Weights of a small GPT-style language model, trained from scratch on English Wikipedia: a variant of Muon for these matrices, 966M tokens.
Each number is 128 + 24 x the weight over its row's rms, rounded and kept within 0 to 255. Layers, rows and columns count from 0. The size above them is the row's rms in percent of the matrix's.

# layer 6 MLP up, 3584x896, rms 0.0273, rows 3151-3181, columns 560-671
size [ 99 103 104 122 101  96 100 103  99  99 104  98 107  97 108  99 102  90  95 100  95 101 102  92 101 103  98  95  96  95  95]
[[ 98 157 144 111 137 165 149 110 134 124  90 150 134 153 104 155 136  95  75 110 111 126 136 126 122 100  80 108 166 165 120 135 134 168 135 137 143 117 119 149 130 135 141 108 161 136 119 148 126 161 144 120 102 115  95 151  97 118 148 119 127 128 121 141 124 124 114 147 103 151 141 135 117 131 167 143 134 138 137 130  99  90 100  96 134 106 138 114 123  98 157 114 112 123 161 154 132 131  97 132 115 123 123 119 135 172  90 164 104 132 118 177]
 [129 106 105 137 115 106 153 113 144 116 150 150  83 112 141 135 118  78 134 104 143 148 130 100 122 105 128 135 167 101 116 144 115 104 149 151 131 133 117 139 141 133 135 118 170 140 109 118  87 162 154 110 170 112 103 157 121 109 119 104 134 162 146 128 151 128 138 143 135 131 119 117 147 159 139 128 157 119 126 105 136 158  49 140 169 145  93 176 104  99  82 133 144 124 113 125 156 136 150 103 136 135 106 163 117 136 113 114 130  95 133 118]
 [125 157 103 109 132 186  92 116 142 108 126 125 154 135 149 104 122 132 100 108 160 163 137 158 154 161 129 139 107 183 104 100 118 139  59  78 142 119  86 116 133 138 112 121  99 147 121 127 119  93 116 165 135 165 126  88 120 159 155  92 132 129 124 137 146 193  88 134 107  87 143  82 113 106 102 135 160  86 136 123 149 141 135 196 112 131 120 154  99 137 172 131 118 137 145 101  84 152 135 149 123  99 120 123 146 156 127 147 102 114 123 131]
 [145 114  83 168 153 139 133 159 162 149 125 102 137 133 141 113 100 120 151 109 170 125 123 114 134 117 105 105 128  86 155 103  67 125 158 129 161 139 181 135 135 169 158 148 175  79 121 139 153 139  97 134 122 145  98 200 151 161 134 105 163 103  97 140 137 135 148 158 120 155 102 166 138 156 123 132 187 171  99 102 111 133 146 129  97 139 149 130 126 108 136 105 123 130 148  95 119 149 131 134 142 125 142 133 123 114  95 135 145 140  48 141]
 [147 127  95 146 118 132  94 132 111 137 112 135  99 139 129 108 110  95 112 173 102 171 182 137 126  76 133 111  87 125 195 150 139 143 131 155 127  98 113 114 139 156  84 121 110 152 122 142 127 159 177 142 137 152 139 108 148 124 146 103 158 103 104 158 103  85 127 145 154 105 141 133 137 163 143 140 115 101 143  96 119 147 160 136 108 115 203 137 120 137 114 135 154 153 118 131 133 132 153 133 153 176 105 161 107 110 111 118 138 158 125 175]
 [101 157 114 175 131 133 165 165  99 147 124 148  95 121 127 100 129 151 164 145 125 112 135 154 151 136 170 145 139 145 145 136 125 119 158  87  83 107  74 109 195 162 135 154 131 127 112  85 111  88 109 133 127 144 141  68  80 154 128 129 149 169 107 166 101 103 110 118 110 122  99 143 128 118  87 139 147 121 137 127 128 167 130 132 160 109 135 127  74 132 111 130 112 103 149  98 104 159 125 118  92 122 137 163 109 137 212 126 116 154 165 137]
 [ 79 115 130 161 151 126 104 130 111 144 175 123 137 109 108 102  90 161 104  93 162 146 150 179  95  76 101 162 143  64 144  98 160 122 157 156 117 147 125 113 157 111 146  95 106 121 105 123 132  81  71 123 125 127 139 131 138 125 114 145 136 127 137 140 149 123 140  61 121 105  85  90 134 146 115 110 134 144 110 136 146 109 113 128 121  86 182 138 103  95 152 164 138 136 162 120 138 129 130 182 100 119 103 109 119 147 114 125 156 147 158  75]
 [105 147 138 147 138 185 131 162 117 157 107 125 150 127 104  76 140 117 101  93 103 120  89 138 115 100 118 140 112 100 116 138 125 182 107 151 136 108 114 115 114 140 134 162 106 132 108 123 165 140 156 132 146 152 114 144 143 135 144 144 127 156  76 119 110 158  87 135 167 142 147 179 106 115 112 149 111 160  56 162 122 133 118 161 137 135 173 136 104  80 139 117 127 142  91 149 127 133 108 104 103 129 151 165 121 167 160 153 137 143 145 127]
 [140  95  94 107  90 158 149 118 101 108 155 107 151 159  97 124 144 117  87 111  85 129 179 118 106 158 143 136 162 132 145 142 142 145 133 109  94 136 179 135  82 120 146 185 169 134  90 102 144  79 126 158 139 141 102 144 180 121 154 135 116 138 103 104 153 115 112  95 154 129 111 130 131 154 100 149  96 115 122 132 154 103 101 119 135 120 139 158  93 102 112  98 146 128 166 186 147 109 124  95 126 155 166 151 110  70  55  65 145 175 132  96]
 [172 109 135 166 163 153 164 100 116  93 128 132 130 144 131 105 171 123 112 161 119 114 150 146 158 107  97 128  86 153 149 112  67  85 119 152 124 115 123 137 142 151 113 129 177 145 128 147 114 114 124 114 163 121 155  47 160 139 122 153 148 140 170  87  98 106 152 116 138 109 156 152 130 124  99 103 146 163 115 101 139 125 130 155 124 115 141 118 115 121 152 136 119 164 139 169 120 115 135 119 148 133 132 127 134 113 134 103 139 147  75 149]
 [132 122 113 146 144 140 143 118 115 136 139 108 164 109  97 100 145 120 146 163 162 161 165 131 160 102 170 176 124 145 135 132 127 105 144 123  89  91 147  80 171 145 133 149 140 139 110 124  90 116  91 139 135 144 180 109 134 157 153 197 139 147 147 127 141 147 162  98 128 104 173 172 127 114  86 100 130 149 147 114 124 102 146 142 111 121 121 104 132 142 113 125 109 128 120 160 164 124 156 152 116 134 141 140 126 128 112 170 115 137 126 111]
 [137 121 114 125  98  87 130 113 124 127 120  74 173  64 157 130 148 113 100 174 105 164 142 172 134 121 129 154 137 122 133 167 101 122 146 136 158 132 167  94  98 147 143 145 156 101 150  92 125  99 133 125  90 143 109 133 145 152 116  99 128 135 113 129 135 113  91 117 127 141 126  97 168 151 138 124 153 169 148  99 120 138 133 106 112 138 121 129 129 117 138  99 161 145 106 129 138 117 110 162 131  76 113 142 124 118 142 181 117  95 141 142]
 [134 132 113 132 115 143 119 102 168 140 144 145  94 147 129 119 137 114 139 146 141 108 163 142 142 172 168 120 171 129 111 133  83 135 138 111  83 156 101 130 143 131 130 114 161  80 138 164 127 154 149 165 137  74 154 137 156 137 128 133 127 135 119  74  99 124 137 116 111 134 103  96 156 108 121 144 127 173 123  67 135 116 133 127 136 110 150 106 141 130 157 103 132  71 142 150 144 129 103 118 113 138 116 135 161  91 133  91 159 120 143 104]
 [144 129 151 150 124 141 140  90 133 166 145 159 119 100 120  95 180 136 127 113  89 174  47 122  95 133  99 140 123 134  69 138 113 128 131  88  91 195  66 126 144 161 141  92 143 118 155 120 158 134 178 124 104 129 153 108 124 114 110 131 134 139 119 140 127  97 116 127 136 117 142 101 122 175 106 140 148 114 120 145 109 112 143 151 101 128 157 133 148 118 127 110 124 141  94 160 180 106 180 114  86 132 148 138 142 136 195 118 148  86 110 109]
 [123 119 152 165 134 158 123 124 132 178 136 133  79 156 160 153 140 119 140 108 148 178 102 146 125  99 157 120  95 153 169 134  98 122 112 127 162 122 126 190 120 128  99 178  97 163 175 112  93  86 100 141 110 132 117 112 144 128 127 150 153 138 114 101 126 146 122 143 123 131 142 126 137 130 162 143 143 135 162 161 135 150 141 169 132 114 122 127 127 143 112 151 111 103 169  79 135 127 155 164  99 129 139 188 120 131 110  86 124 148 112 114]
 [119 188 151 157 113 154 124 124 139 118 149  83 100 163  95 137 141 143 124 136 136 127 158  54 142 108 163 117 119 128 113 110  90 107  77 139 121 136 152 121 143 132 140 127 142 142 119 122 148 147 143 116 152 151 193 123 112 137 104 109 123 142 136 127  82 142 136 114 119 131 116 141 156 157 121 101 121  82 104 152 117 110 146 158 136 109 142 107 104 153 123 111 136 111  99 111 136 137 139 100  76 133 159 122 121 121 137 120 116 121 135 109]
 [127  92 138 138 138 131 143 103 107 159 120 184 116 126 116 116  81 154 111 136 142 103 133 116 164 159 122  81 143 118  94 112  72 143 115 167 168 112 105 153 127 165 132 124 140 120  96 138 144 130 112 187 126 103 132 101 154 143 107  97 119 124 156 104 154 143 127 117 148 146 111  90  80  74 182 133 107 104 115 110 148 143 148 137 143 128  91 109 132 135 131 154 101 104 120 141 147 124 106 151 121 105 114 115 116 135 108 169 115 168 137 102]
 [112 133 110 168 132  94 146 116 121 129 147 109 143 138 139 129 105 135 138 116 130 122 172 106 124 113  78  93 146  98 146 155 133 165 114 120 152 134 140  94 116 184 145 137 108 133 111 117 121 120 151 112 145 146 147 107 147 111 141 137 125 144 130 157 105 112 128  93 126 105 165 138 146 155 181 133 143 126 130 122 111  96 172 129 141 151 113 176 116 105 153  83 144 120 164 120 132 145 117 101 128 114 133 127 136 147 128 177 130 158 121 137]
 [142 110 125 126 132 133 104  81 135 117 108 165 104 112 117 115 160 131 178 147 131 168 126 101 142 134 139 139 143 130 104 111 106 110 113  86 117 173 117 118 143 148 117 117 155 149 104 113 110 151 136 139 148 134 146 135 131 113 147 160 110 120 165 129 118 118 115 124 119  88 144  75 129 140 117 120 136 106  92 153 152 114 132 112  98 143 151  98 136 140 136 167 123 126 124 134 108 148 127 156  84 161 102 111 107 150 146 130 121 126 139 119]
 [147 125  90 119 156 154 121  92 164 148 119 177 174 130  98 160 124 111 116 146 131 127 111 129 104 116 161 118  99 149 132 147 138 113 112 150 153 151  99  71 110 112 112 114 170 180 151 111 132 103 157 158 143 170 102 121 147 145  95 132 158 128 158 141 108 143  95  75 123  86 128  94 117 128  77 128 129 139 119 112 161 119 102 147 116 155 158 156 162 159 132 100 132 121 127  65 186 116 146 188  95 144 225 118 102 134  83 101 136 103 125 111]
 [132 173 128 138 126 144 106 123  83 132 130 175 101 121 124 106  95 148  93  94 121 115 135 106 146 123  98 127 111 134 166 160 138 150 116  97 112  76 111 160 115  85 104 115 117 166 116 109 135 174 128 116  90 123 111 124 122 146 127 101 124 117 119 106 142 126  97 128 134 139 122 111 141 127 121  88 134  96 154  85 140 159 101 180 128 135 128  90  95 118 123 137 119 168  88 139 120 116 174 172 122 175 133 154 143 160 150 135 139 116 131 109]
 [135 139 149 147  74 164 116 146  84 146 137 141  92 106 116  89 144 183 162 152 114 153 175 112 120 178  98 149 156 136 110 155 142 124 192 119  81 135 200 121 144 132 149 156  95  89 156 134 142 115  94 109 132 123 120 158 109 126 134 157 114 209 186 107 119 114 115  99 158 116 115 106 106 114 114 118 114  93 112 142 107 174 133 129 103 148 144 157 125 138 116 121 135 132 115 123 146 113 148 143 174 122  82 117  90 122 126 123 149 143 148 103]
 [ 92 121 118 111 144 134 127 162 162  93 155  94  90 140 137  94  78 137  64  93 167 141 131 115 129 138 122 141 147 144 162 124 111 126 117 103 150 159 162 138 152  88 125 128  91 132 109 112 142 139 127 125 127 152 108 145 121 104 147 124  83 176 179 108 112  89  98  87  87 166 126 110 147 140 108 128 108 141  84 138 130  75 155 160 152 103 112 120 112 157  76 118 127 137 167 111 110 102 133 113  83 139 174 128 145 131 176 171 125  90 153 114]
 [143 101 135 125 144 149 128  80 171 122 136  90 169 177 130 114  97 130 133 131 136 111 113 147 152 171 114 124 135 142 148 169 140 141 108 141 125 146 117 127 106 143 162 130 138 124 153 129 112 107 155 145 141  92 140 130 116 115 124 168 170 131 119 126  97 101 160 146 137 128 121 135 120 104 177 125 157 116 136 153 106 145 149 127 125 117 141 126  94 133 107 170 146 107  88 124 129 130 123 132 125 110 110 157 147 102 130 145 134 142 131 126]
 [113 123 181 143 121 164 151 145 153 146 146 184 139 144 166 140 101 136 121 142 104 144 152 151 162 131 104 124 169 115 128 114 107 133  90 140 157 146 134 117  97 108 128 100 103 135 142 117 137 104 142 120 156 142 129 147 108 123  68 122 115 155 101 120 138 108 159 164 124 154 140 121 135  82 125 136 132 141 144 111  95 159 104 137 103 108 157 164 127 128 103  88 142 151 169 130 100  63 189 108 116  88 131 137  80 116 130 148 119 109 140 118]
 [112 174 102 123 139 160 164 118 125 123 105 100 154 146 105 107 138 116 121 156 136 131 112 130 138  69 165 141 126 132 112 105  85 168 132 109 104 138 137 112 171 185 172  76 148  98  92 149 125 141 163 117 133 158 135 122 127 124  84 146 116 135 111 123 136  94 126 126 155  23 130 128 122 127 139 117 141  91 108 138 125 107 123 111 105 137 111  86 145 158 108 129 150 109  96 127 166 137  88 110 147 113 126 109 127 115 151 127 141 104 161 133]
 [130 120 114 123 155 118  94  94 132 125 146 139 126 108 114 141 167 143 180 155 147 155 130 160 148 201 149 142 108 103 124 140 121 118 128  98 113 116 101 183 164 142 131 139 116 135 140 105 148 182 131  58 126 119 116 100 152 169 108 126 185 117 145 119 146 131 137 138 156 135 103 119 186 129 145 126  76 104 146 141 115 163 127 167 121 128 104  93 119 107 137 109 115 112 125 161 108 149 116 142 131 108 130 143 101 135 141 122 133 105 121 110]
 [135 181 139 145 133 135 106 140 115 106  89 142 104 111 139  96 107 148 164 117 109  99 158 144 129 112 108 104 122 137  71 116 131 124 107 103 148 145 151 101  81 116 105  92 146 100 147 131 122 101 123 124 134 122 127 156 145 147 141 136  93 146 133 123 123 150 141 110 124 139 133 183 130 153 102 108 107 144 142 143 133 109 122 114 167 155 140 110 141 127  92 135 136 120 144 146 100 100 140 146 131 148  74 170 118 165 103 126 168 132 149 129]
 [138 106 125 134 124 115 118  90 159 108 108 117 103 136 157 163 117 137 153 127  95 116 143 147 149 163 122 116  94 115  95  96 138 136 174 149 166 135 123 142 108 114  91 131  80 189 113 109 102 139 135 121 144 119 124 109 127 127 122 109 136  98 123 165 128 130  81 123  98 116 130 123 105  79 186  89 123 110 122 110  85 129  88 135 168 151 107 149 117 122 152 106 120 126 113 133 148 125  83 114 136 106 151 133 132 115 120 134 113 126 144 141]
 [138  79 117 114 104 113 121  88 133 163 148 122 171 124 112  88 109 161 163 114 138 108 131 120 117 141 135 103 118 121 101 120 157 117 156 153 163 131 133 115 130  93 127 176 115 113 157 139 113 148 150 109 132 124 159 143 134 143 166 162 158 130 120 135 101 136 101 138 146  93 135 132 113 112 157  88 126 133 102  85 131 126 150  57  99 174 170 135 107 134 153 123 115 166  98 146  89 127 116 149  98 152 172 173 118 125 128 168 125 161 150 133]
 [105 147 107 139 139 153 169 120  99 110 140 104 135 155 152 124 132 141 145  83 173 123  93 113 130 146 154 139 145 159 142 115 134 132 185 128 169 118 126 109 118 110 152 132 109 172 133 128 127 137 164 104 116 169 140 100 150 161 150 106 137 131 164 132 104 151 117 129 149 117 145 113 174 184 125 139 129 106 124 156 113 126 140 138 154 103 123 129 140 134  89  86 115 126 141 127 121 160 121 145 124 157 102 103 136 160 107 162  91 156 129 132]]
# layer 6 MLP down (transposed), 3584x896, rms 0.0273, rows 3151-3181, columns 560-671
size [101  97 107 127 107  98  96  95  97 100 107  94 105  97 108 100 101  97  95 104  95 107 101  99 103  99  94  94 101  90  95]
[[118 129 116 165 150 150  87 161 167 125 191 112 104 124 117 134 139 140 109  99 113 126  73  87 180 144 159 125 161 122 133 123 126 114 124  97 111 128 116 131 184 111 121 125 144  92 104 151 167 132 110 138 158 142 117 148  85 126 141 109 132 151  93 100 119  91 128 153 142 104 165 132 146 145 144 118  99 130 100 162  96 103 143 161 148 111 130 128  75 176 132 129 147 134 124 120 146 113 123 119 156 114 111 118 134 149  93 145 175 141 152 117]
 [125 139 104 120 131  99 124 131  97 177 165 129  97 124 191 123 132  85 106 101 132 120 163 100 129 141 142 139 143 141 109 145 132 139 169  88 110  65 101 151 169 141 114 133  87 137 135 150  71 146 124 143 162 133 131 119 134 164 123 117 186 120 100 152 135 154 148  97 123 121 170 130 146 154 137 106 147  97 171 113 175 108 154 132 106  86 150 112 136  89 144  98 143 166  82  94 143 112 162 118  84 117 152 120 112 139 139 162 137 111 134 143]
 [140 158 129 173 180 170  73 136 125 137 120 132 149 167 133  86 194 164 117 128 133 139 136 194 139 153  84 141  79 129 137 119 134 137  78 129 138 178 120 131 103 134  94 166 169 119  97 158 127 128 130 147 138 135 138 139 118 178 111 110 102 103 105 138  86 133 134  78 118 158 154 129 148 110  97 122 144 105 101 138 124 119 127 138 120 113 161 114 106  97 138 108 107 150 136 151 116 128 111 136  87 145 109 149 111 146 147 140 163 117 111  97]
 [137  84 112 129 145 124 113 134 134 137  97 133 144 138 140 132 162 131 160 125 145 172 108 154  93 134 109 101 114  99 114 156  84 104 135 134 110 124 139 141 108 169 137 146 139  70 175 142 162 133 104  98 134 152 148 175 142 203 109 117 125  89 118 116 159 128 171 166 117 153 119 147 119 166 102 132 153 121  79 129 111 144 151 130  85  82 151 109 116  90 117 161  88 111 123 100 133 148 100 124 151 111 138 112 178 117  68 103 117 138 106 150]
 [154 127 128 160 116 136 113 158 127 132 158 109 136 150 133 161 120 163  83 181 137 160 129 147 119 114 149 161 150 147 161 118 138  97 142 118 105 121 108 136 126 138 103 121  79 134 120  97 113 143 131 155 120 119 130 142 138 172 148 129 132 137 112 141 142  99 133 100 131 105 180 175 115 101 151 143 134 138 172  83 104 171 143 119 156  76 133 129 149 134 134 108 156 154 164 135 139 118 167 107 141 143 118  96 143 140 153 135 122  97 135 151]
 [133 151 149 164 103 106 101 100 148 119 133 119 120 139 159 173 150 101 106 106 128 118 153 113 158 145 106 133 127 102 140 135 106 115 151 148  96 117 166 144 125 132 114 151 139 135 126 142 111  91 117 101 108 168  97 117 132 118 131 128 115 113 118 124 134 181 139 146  35  91 138 117 100 144 137 123 132 121 111 105 122 130 122 106 163 141 129  95 133 145 154 146 107 125 153 108 104 115 104 116 167  79 165 130 119 136 106 160 101 149 150 127]
 [120 124 117  91 186 137 126 110 164 151 121 115 164 126 134 129 105 147 130 132 187  89 118 118 119 137 111 160 157 137 136 100 117 161 124 123  72 115  86 118 143 163 137 126 151 131 130 133 125 139 143 117 104 117 131  84 118 115 142 106 155 140 112 162 168  92 123 128 160 143 159 119 133 131 127  66 141 122 146 129 114  69 114 106 137 104 172 145 113 125 144 107 123 105 137 148 126 103 145 152 136 130 121 117 125  77  89 135 144  88  79 145]
 [ 94 132 114 107 117 114 126 124 143 117 120 140 100 119 110 120 131  80 130 137 132 143  82 124 114 146  93 151 174 104 108 125 130 134 146 109 116 101 111 102 163 126 138 133 153 108 160 152 120 142 106 163 111 129  97 133 116 135 105 107 121 107 127 117 128 109 131 122 122 190 112 129 106 148 109 162 115 146 122 106  93 136 115 129 141 179 114 131 132 143 104  93 134 142 145 122 103 121 150 103 171 139 201 177 154 107  96  99 133 124 131 123]
 [146 139 128 127 147 153 114 161 118 110 127 105 136 145 122 130 168 189  92 118  99 152 198  94 149 166  95 106 147 143 115 157 188 136 142 152  94 129 139 154 170 141 161 118 179 148 136 122 128  82 122 118 142 129 119 136 150 118  71 142  74 139 140 126 149 150 120 172 126 154 144 155 125 144 104 131 141 121 124 137 127 126 130 119 127 145 118 143 121 103  93 153 121 143 109 110  97  87  94  99  95 154 109 119 158  96 118 108 137 133  93 115]
 [131 142 109 159 127 140  78 105 123 142 124  98 123 154  70 123 139 140 130 137 125 106 101 161 158 154 136  98 100 119 136 170 114 133 125 157 116  98 145 110  85 101 153 156 160 129  81 136 144 113 131 157 154 133 159  85 135 100 138 114 166 129 139 141 139 143 115 164 116 121 122 117 153 143 139 140 143 147 143  80  76 117 100 119 114 102 133 143 144  97 122 145 133 142 111 158 132 139 143 109 124 124 157 125 121 126 139 113 148 137 149 137]
 [138 157 142 133 116  83 174 118 136 151 165 127  98 103 136  89 121 139 132 124 140 169 138 132 163 165 135 127 130 125  97 159 124 137  40 130 132 129 135 102 117 137  98 148 121 124 118 148 128 138 110 162 142 112 126 159 122 137 166 143 125 122 100  96 112 143 165 149 129 131 106 103 155 126 114 124  95 124 121 108 145 119 142 117 148 103  98  99 147 152 111  97 139 135 122 150 116 103 160 108 119 145 115 166 121 126  98 144 124 124 106 144]
 [128 117 137 155 168 120  96 155 167 173 180 148 114 102 146 172 121 178 117 113 134 129  99 117 116  92 124 143 119 127 129 144 111 106 152 121 144  90 170 129 135 127 115 148  89 134 165  82 150  97 103 121 136 147 156 162  79 115 119 132 122 153 108 121  92 130 115 110 111 131 154 125 148 136 121 135  94 136 142 142 152 176  89 162 164 103 129 107 105  96 168 149  89 122 102  97 118 171  97 115 105  83  96 122 136 132  97 120 165 140 128  90]
 [176 135 139 107 111 124  81 132 153 150 135 142 123 145 117  79 121 137 134 161 129 126 135 136 138 134 142 136 129  97 164  93 118 129 100 123 113 169 111 158 164 136 135 139 146 125 125 154  93 124 147 167 131 162 103 129 163 109 148 132  95 157 119 113 137 137 162 151  89 136 106 106 113 139 108 119 130 156 101 116 128 128 132  93 126  63 136 154 119 130 128 135 134 167 143 106 108 146  89  90 114 120 105 126 154 122 126 127 173 113 141 118]
 [143 132  80 131 132 138 139 137 149 111 104 103 111 131  75 156 135 121  95  77 135 138  68  94 120 131 191 138 102 142 115 120 139 101 132 179 102 137 161 167 119 119 124 145 129 170 182 158 160 161 123 101 128 168 119 122 121 105 156 124 110 132 130  97 119 128 137  95 164 142 147 144 135  95 151 165 141 119 180 148 121 126 116 132  86 116  98 171  83 135 144 129  97 153 127  96 116 103 154 133  89 138 122 170 122 113 131 146 131 118 111  79]
 [129  98 120 128  88  99 130 183 115 149 138 105  99 154 139 121 148 108 133 132 117 107 120 109 148  89  69 147 131 131 158 132 102 125 151 109 152 159 123 109 104 123 146 113 118 152 128 142 130 125 134 163 109 160  93 144 116 110 101 114 111 114 104 100 126  66 136 142 116 170 165 104 138 153 113 107 159 122 128 134 113 144 142  79 130 148 144 124 141 137 145  79 126 114 181  87 105 141 125 168 130 106 155 186 139 130 147 137 134 129 165 170]
 [143 137 108 156 112 118 113 121  99 108 117 127 146 124 134 159 155 151 141 118 127 166 112 121 184  77 137 137 110 144 117 122 127 110 109 109 139 133 142 109  75 112 129  71 152 133 125 126 172 127 161 139 143 163 128  81 167 124  92 104 130 108 142 128 143 128 147 108 144  56  57 106 147 138  97 106 137 114 108 111 110 148 154 132 116 153 184 139 148 165 116 125 127 137 100 115 112 164 160 185 174 123 136 101 125 115 159 121 164 129  96 141]
 [118 159 121 111 145 127 128 129 122 117 130 173  90 124  82  97 101 129 101  90 135 117 135 114 140 118 159 104 160 130 125 146 105 131 115 150 148 102 136 137 116 104 145 143  93 128 106 125 147  90 190 120 100 129 132  89 144 148 124 152 140 116 134 118 120 124 155 128 157 117 106 128 154 121 178 148 146 107  91 157 149 102 126 121 125 118 107 107 112 128 133 127  92 100 134  99 104 112 140 155  82 150 135  51 152 155  72 116 123 177 118  77]
 [112 127 142 135 126 114 128 143  88 131 125 142 174 161 122 145 113 137 142 145 114  97 114 167 102 139 120 158 104 120 177  87  86 131 141 125 144 132 116 113 151 116 122  89 120 106 114 109 114 161 105 166  93 127 158 158 134 139  65 124 149  87  90 119 111 123 121 131 117  70 102  90 119 141 146 123 124  92 139  94 123 148 129 126 146  86 106 161 118 150 125 166 104 143 156 181 144 130 163 129 139 160 146 161 148 115  89 141 163 136 159 145]
 [151 133 153 138 143 161 149 143 104 157 141 148 138 109 155 109 176 161 112 132 186 119 148 122 142 177 121 117 109 121 109 121 129 104  82 111  91 141 108 132 149 127 111 156 150 126 120 165 135 143 149 145 153 136 148 142 151 162 141 138  96 149 117 100 151 119 117 131 111 123 129  98  97  71 159 150  89  96 154 138 137 139  83 136 120 118 133  79 107 164 111 128 138 147 122 119 137 119  97 140 187  84 126 160 178 104 140 111 104  99 105 120]
 [ 96 126  86 171  74 155 127 129 117 170 114 146 117 145 135 165 138 107 140  82 108 146 105 110 139 138 134 128 132 118 110 167 114 119 126 149 163 138 137 140 135 159 105 129 100 109 138 115 139 156 140 128 110 117 146 123 141 170 115  95 127 172 128 132 153  81 130  82  85  92 100 140 118 162 102 140 115 123 139 112 157 104  93 158 138 148 117 113 128 159 108 126 140 129 131 158  92 151 147  78 106 157 144 128 139 103 108 122 132 159  67 112]
 [171 139 109 140  92 114 146 156 143 133  66 158 129 124 129 129 110 134 149 131 180 122 140  85 126 150 168 101  77 105 114 137 140 119 134  66 120 113 127 119 151 106 126 103 134 188 100 134 120 106 128 179 127 127 159 144 132 143  65 163 134 160 114 147 115 111 134 137 139 143 131 119 108 150 137  98 143 125 133 150 184 136 125 148 100 135 117 124 108 133  91 128 125 155  99 155 145 153 154 171 119 136 129 145  87 120  64 162 133 151 102 139]
 [101 110 135  79 179 152 119 137 116 138 105 195 131 139 146  97 132 128 160 110  95 123 139 123 111 127 119 133 127 113 117 100 119  87  88 137 114  98 173 133 147 101 122 114 129 128 133  86  92 126 149 131 125 169 119 127 121 174 140 149 143 144 144 104 138 138 108 157  92 146 113 117 117 100 145 115 158 122  86 126 106 105 156 140  69 138 147 116 132 149 153 110  96 158 126 131 154 114  95 165 119  98 117 158 143 161 129 143 137 103 128 125]
 [126 132 102 111  85 127 132 142 162 107 124 122 110 196 111 148  93 130 130  95 111 111 135 136 161 112 133 157 114 112  88 138 128 130 122 109 132 174 108 112 121 133 121 128 116 109 154 124 160 138  91 137 189 160 113 158 131  93 142 141 105 129 138 110 113 156 119 147  98 131 160 130 111 170  94 136 152 161 159 105 137 121 142 158 121 139  96 107 163 125  79  95 136 124 129 158 135 107 127 102 108 169 131 114 142 111 121 137  93 148 169 153]
 [143 191 147 122 140 135 134 136 130 126 167 127 159 148 160 132 133 154 173  82 151 127 114 130 137 151 136 142 117 135 125  95 129 119 166 156 119 108 155 135 160 166 154  98  68 164 139 124 134 119 127 107 148  80 102 155 134 113 161 105 124 141 168 143 148 169 125  93 133 152 144 142 140 156  96 165  76 150 158 153  96 118 145 127 120 101 106 179 146 123 146 141 118 139 127 111 133 147 169 139 122 131 137 134  94 100 156 169 190 120 115 145]
 [161 126 166 109 137 133 123 130 104 174  91 126 106 122 121 132 127 129 100 150 115  81 141 116 128 143  97 128 142 125 103  63 126 100 149 163 144 136 127  84 138 117 105 165 125 131  91 129 133 116 131 145 133 127 157 130 108  86 137 140 127 143 146 135  46 122 151 138  95 130 112 121 131 154 100 103 112 123 116 136 123 139 140 131 155 135 195  96 150 132 123 123 154 146 149 188 123 119  73 176 113 112 158 139 110 123 143 138 148 129 167 139]
 [145 110 131 166 127 134 129 125 139 116  94 173 148 155 137 148 160 145 127 127 118 145 122 120 136 116 113  89 120 126  88 156 115 131 139 138  86 124 117 122 146 146 133 157 110 134 114 138 121 168  95 119 110 129 134 152 123 144  95 150 187 139 134  75 114 130 106 112 150  98 118 183 148 120 101 158 113 150 175 141 163  96 105 102 120 144 150 142 139 132 106 131 107 111 111 137 128  85 124 126 155 125 123 138 137 118 156 117 119 123 117 127]
 [127 119 135 124 101  91 108 154 133 131 141 125 113 156 125 141 156 116 122 127  73 121 139 133 139 109 117 100 159 156  97 133 148 133 107 107 157 114 123 153 137 170 116 119 109 126 137 152  86 129  95 125 146 188 113 150 129 154 125 142 152  92 128 116 130 123 122 122 161 109 149 108 147 115 191 160 145 132 105 163 174 140 104 102 103 118 128 164 120 145 113 151 125 176 135 135 101 128 133  98 152 133 109 147 127 148 139  82 145 160 149 134]
 [101 135 172 112 178 142  85 117 107 111 104 103 124  95 105 108 127 138 182 104 128 147 128 122 131 158 134 121 123 177 143  98 127 134 129 142 129 205 139 135 131 145 139 131 118 109 125 120 149 135 161 141 107 155 119 145 125 165 105 141 153 102 108 140 150 104 126  98 122 176 136  97 131 173 133 109 131 125  94 127 106 133 131 156 109 126  93 152 156 149 164 150  96 151 128 111 128 196  85 141  97 129 104 123 114 120 119 153 134 113 110 149]
 [164  82 122 129 135  92 114 123 170 156 138 147  80 124 156 118  76 134 104  82 111  81 106 148 154 145 112 137 128 127 135 111 139 132 142 133 150 138  84 146 166 112 114 120 139 139 126 112 106 111 143 126 149  97 129 116 112 112 153 169 104 130 143 122 122 148 151 182  96 114 106 108 114 122  91  58 115 165 102 140 110 101 141 138 153 124 111 135 133  68 120 111 111 140 174 110  77 130 103 121 106 128 144 142 131 164 183 126 136 105 101 113]
 [ 93 150 123  97 128 131 134 108  85 142  91 138 106  89  85 143 115 111  68 142 110 119  92 129 158 161 112 126  96  85 164 114 100 160 102 102 155 176  81 128 100 122 155 117 148 173 101 126 122 118 155 195 145 123 149 115 133 182  92 111 139  85 133 109 157 114 103 108 144 134 119  94 137 146 154 162 157 145 113 104 111 148 138 159 134 109 123 128 183 137 121 169 123 114 153  90 115 162  77 126 159 108 106 127 134 158  96 105 131 139 134 159]
 [128 157 137 154 131 100 146 109 132 115 175 109 116 130 120 150 135 127 172 114 148 137 123 170 102 144 116 147 113 163 170 134 117 108 127  87  95 142 136 126 164 128  97 116 165 161  62 136 144  75 139 124 100 104 127 142 108 167 150 135 174 125 108 124 156 154 127 114 158  77  99 122 148 141 128  83  91 117 157 145 127 125 148 150 128 140 129 134 128 132 129 152 158 140 159 108 135 193 120 133  73 133 119 167 122 116 118 117 114 142 110 160]]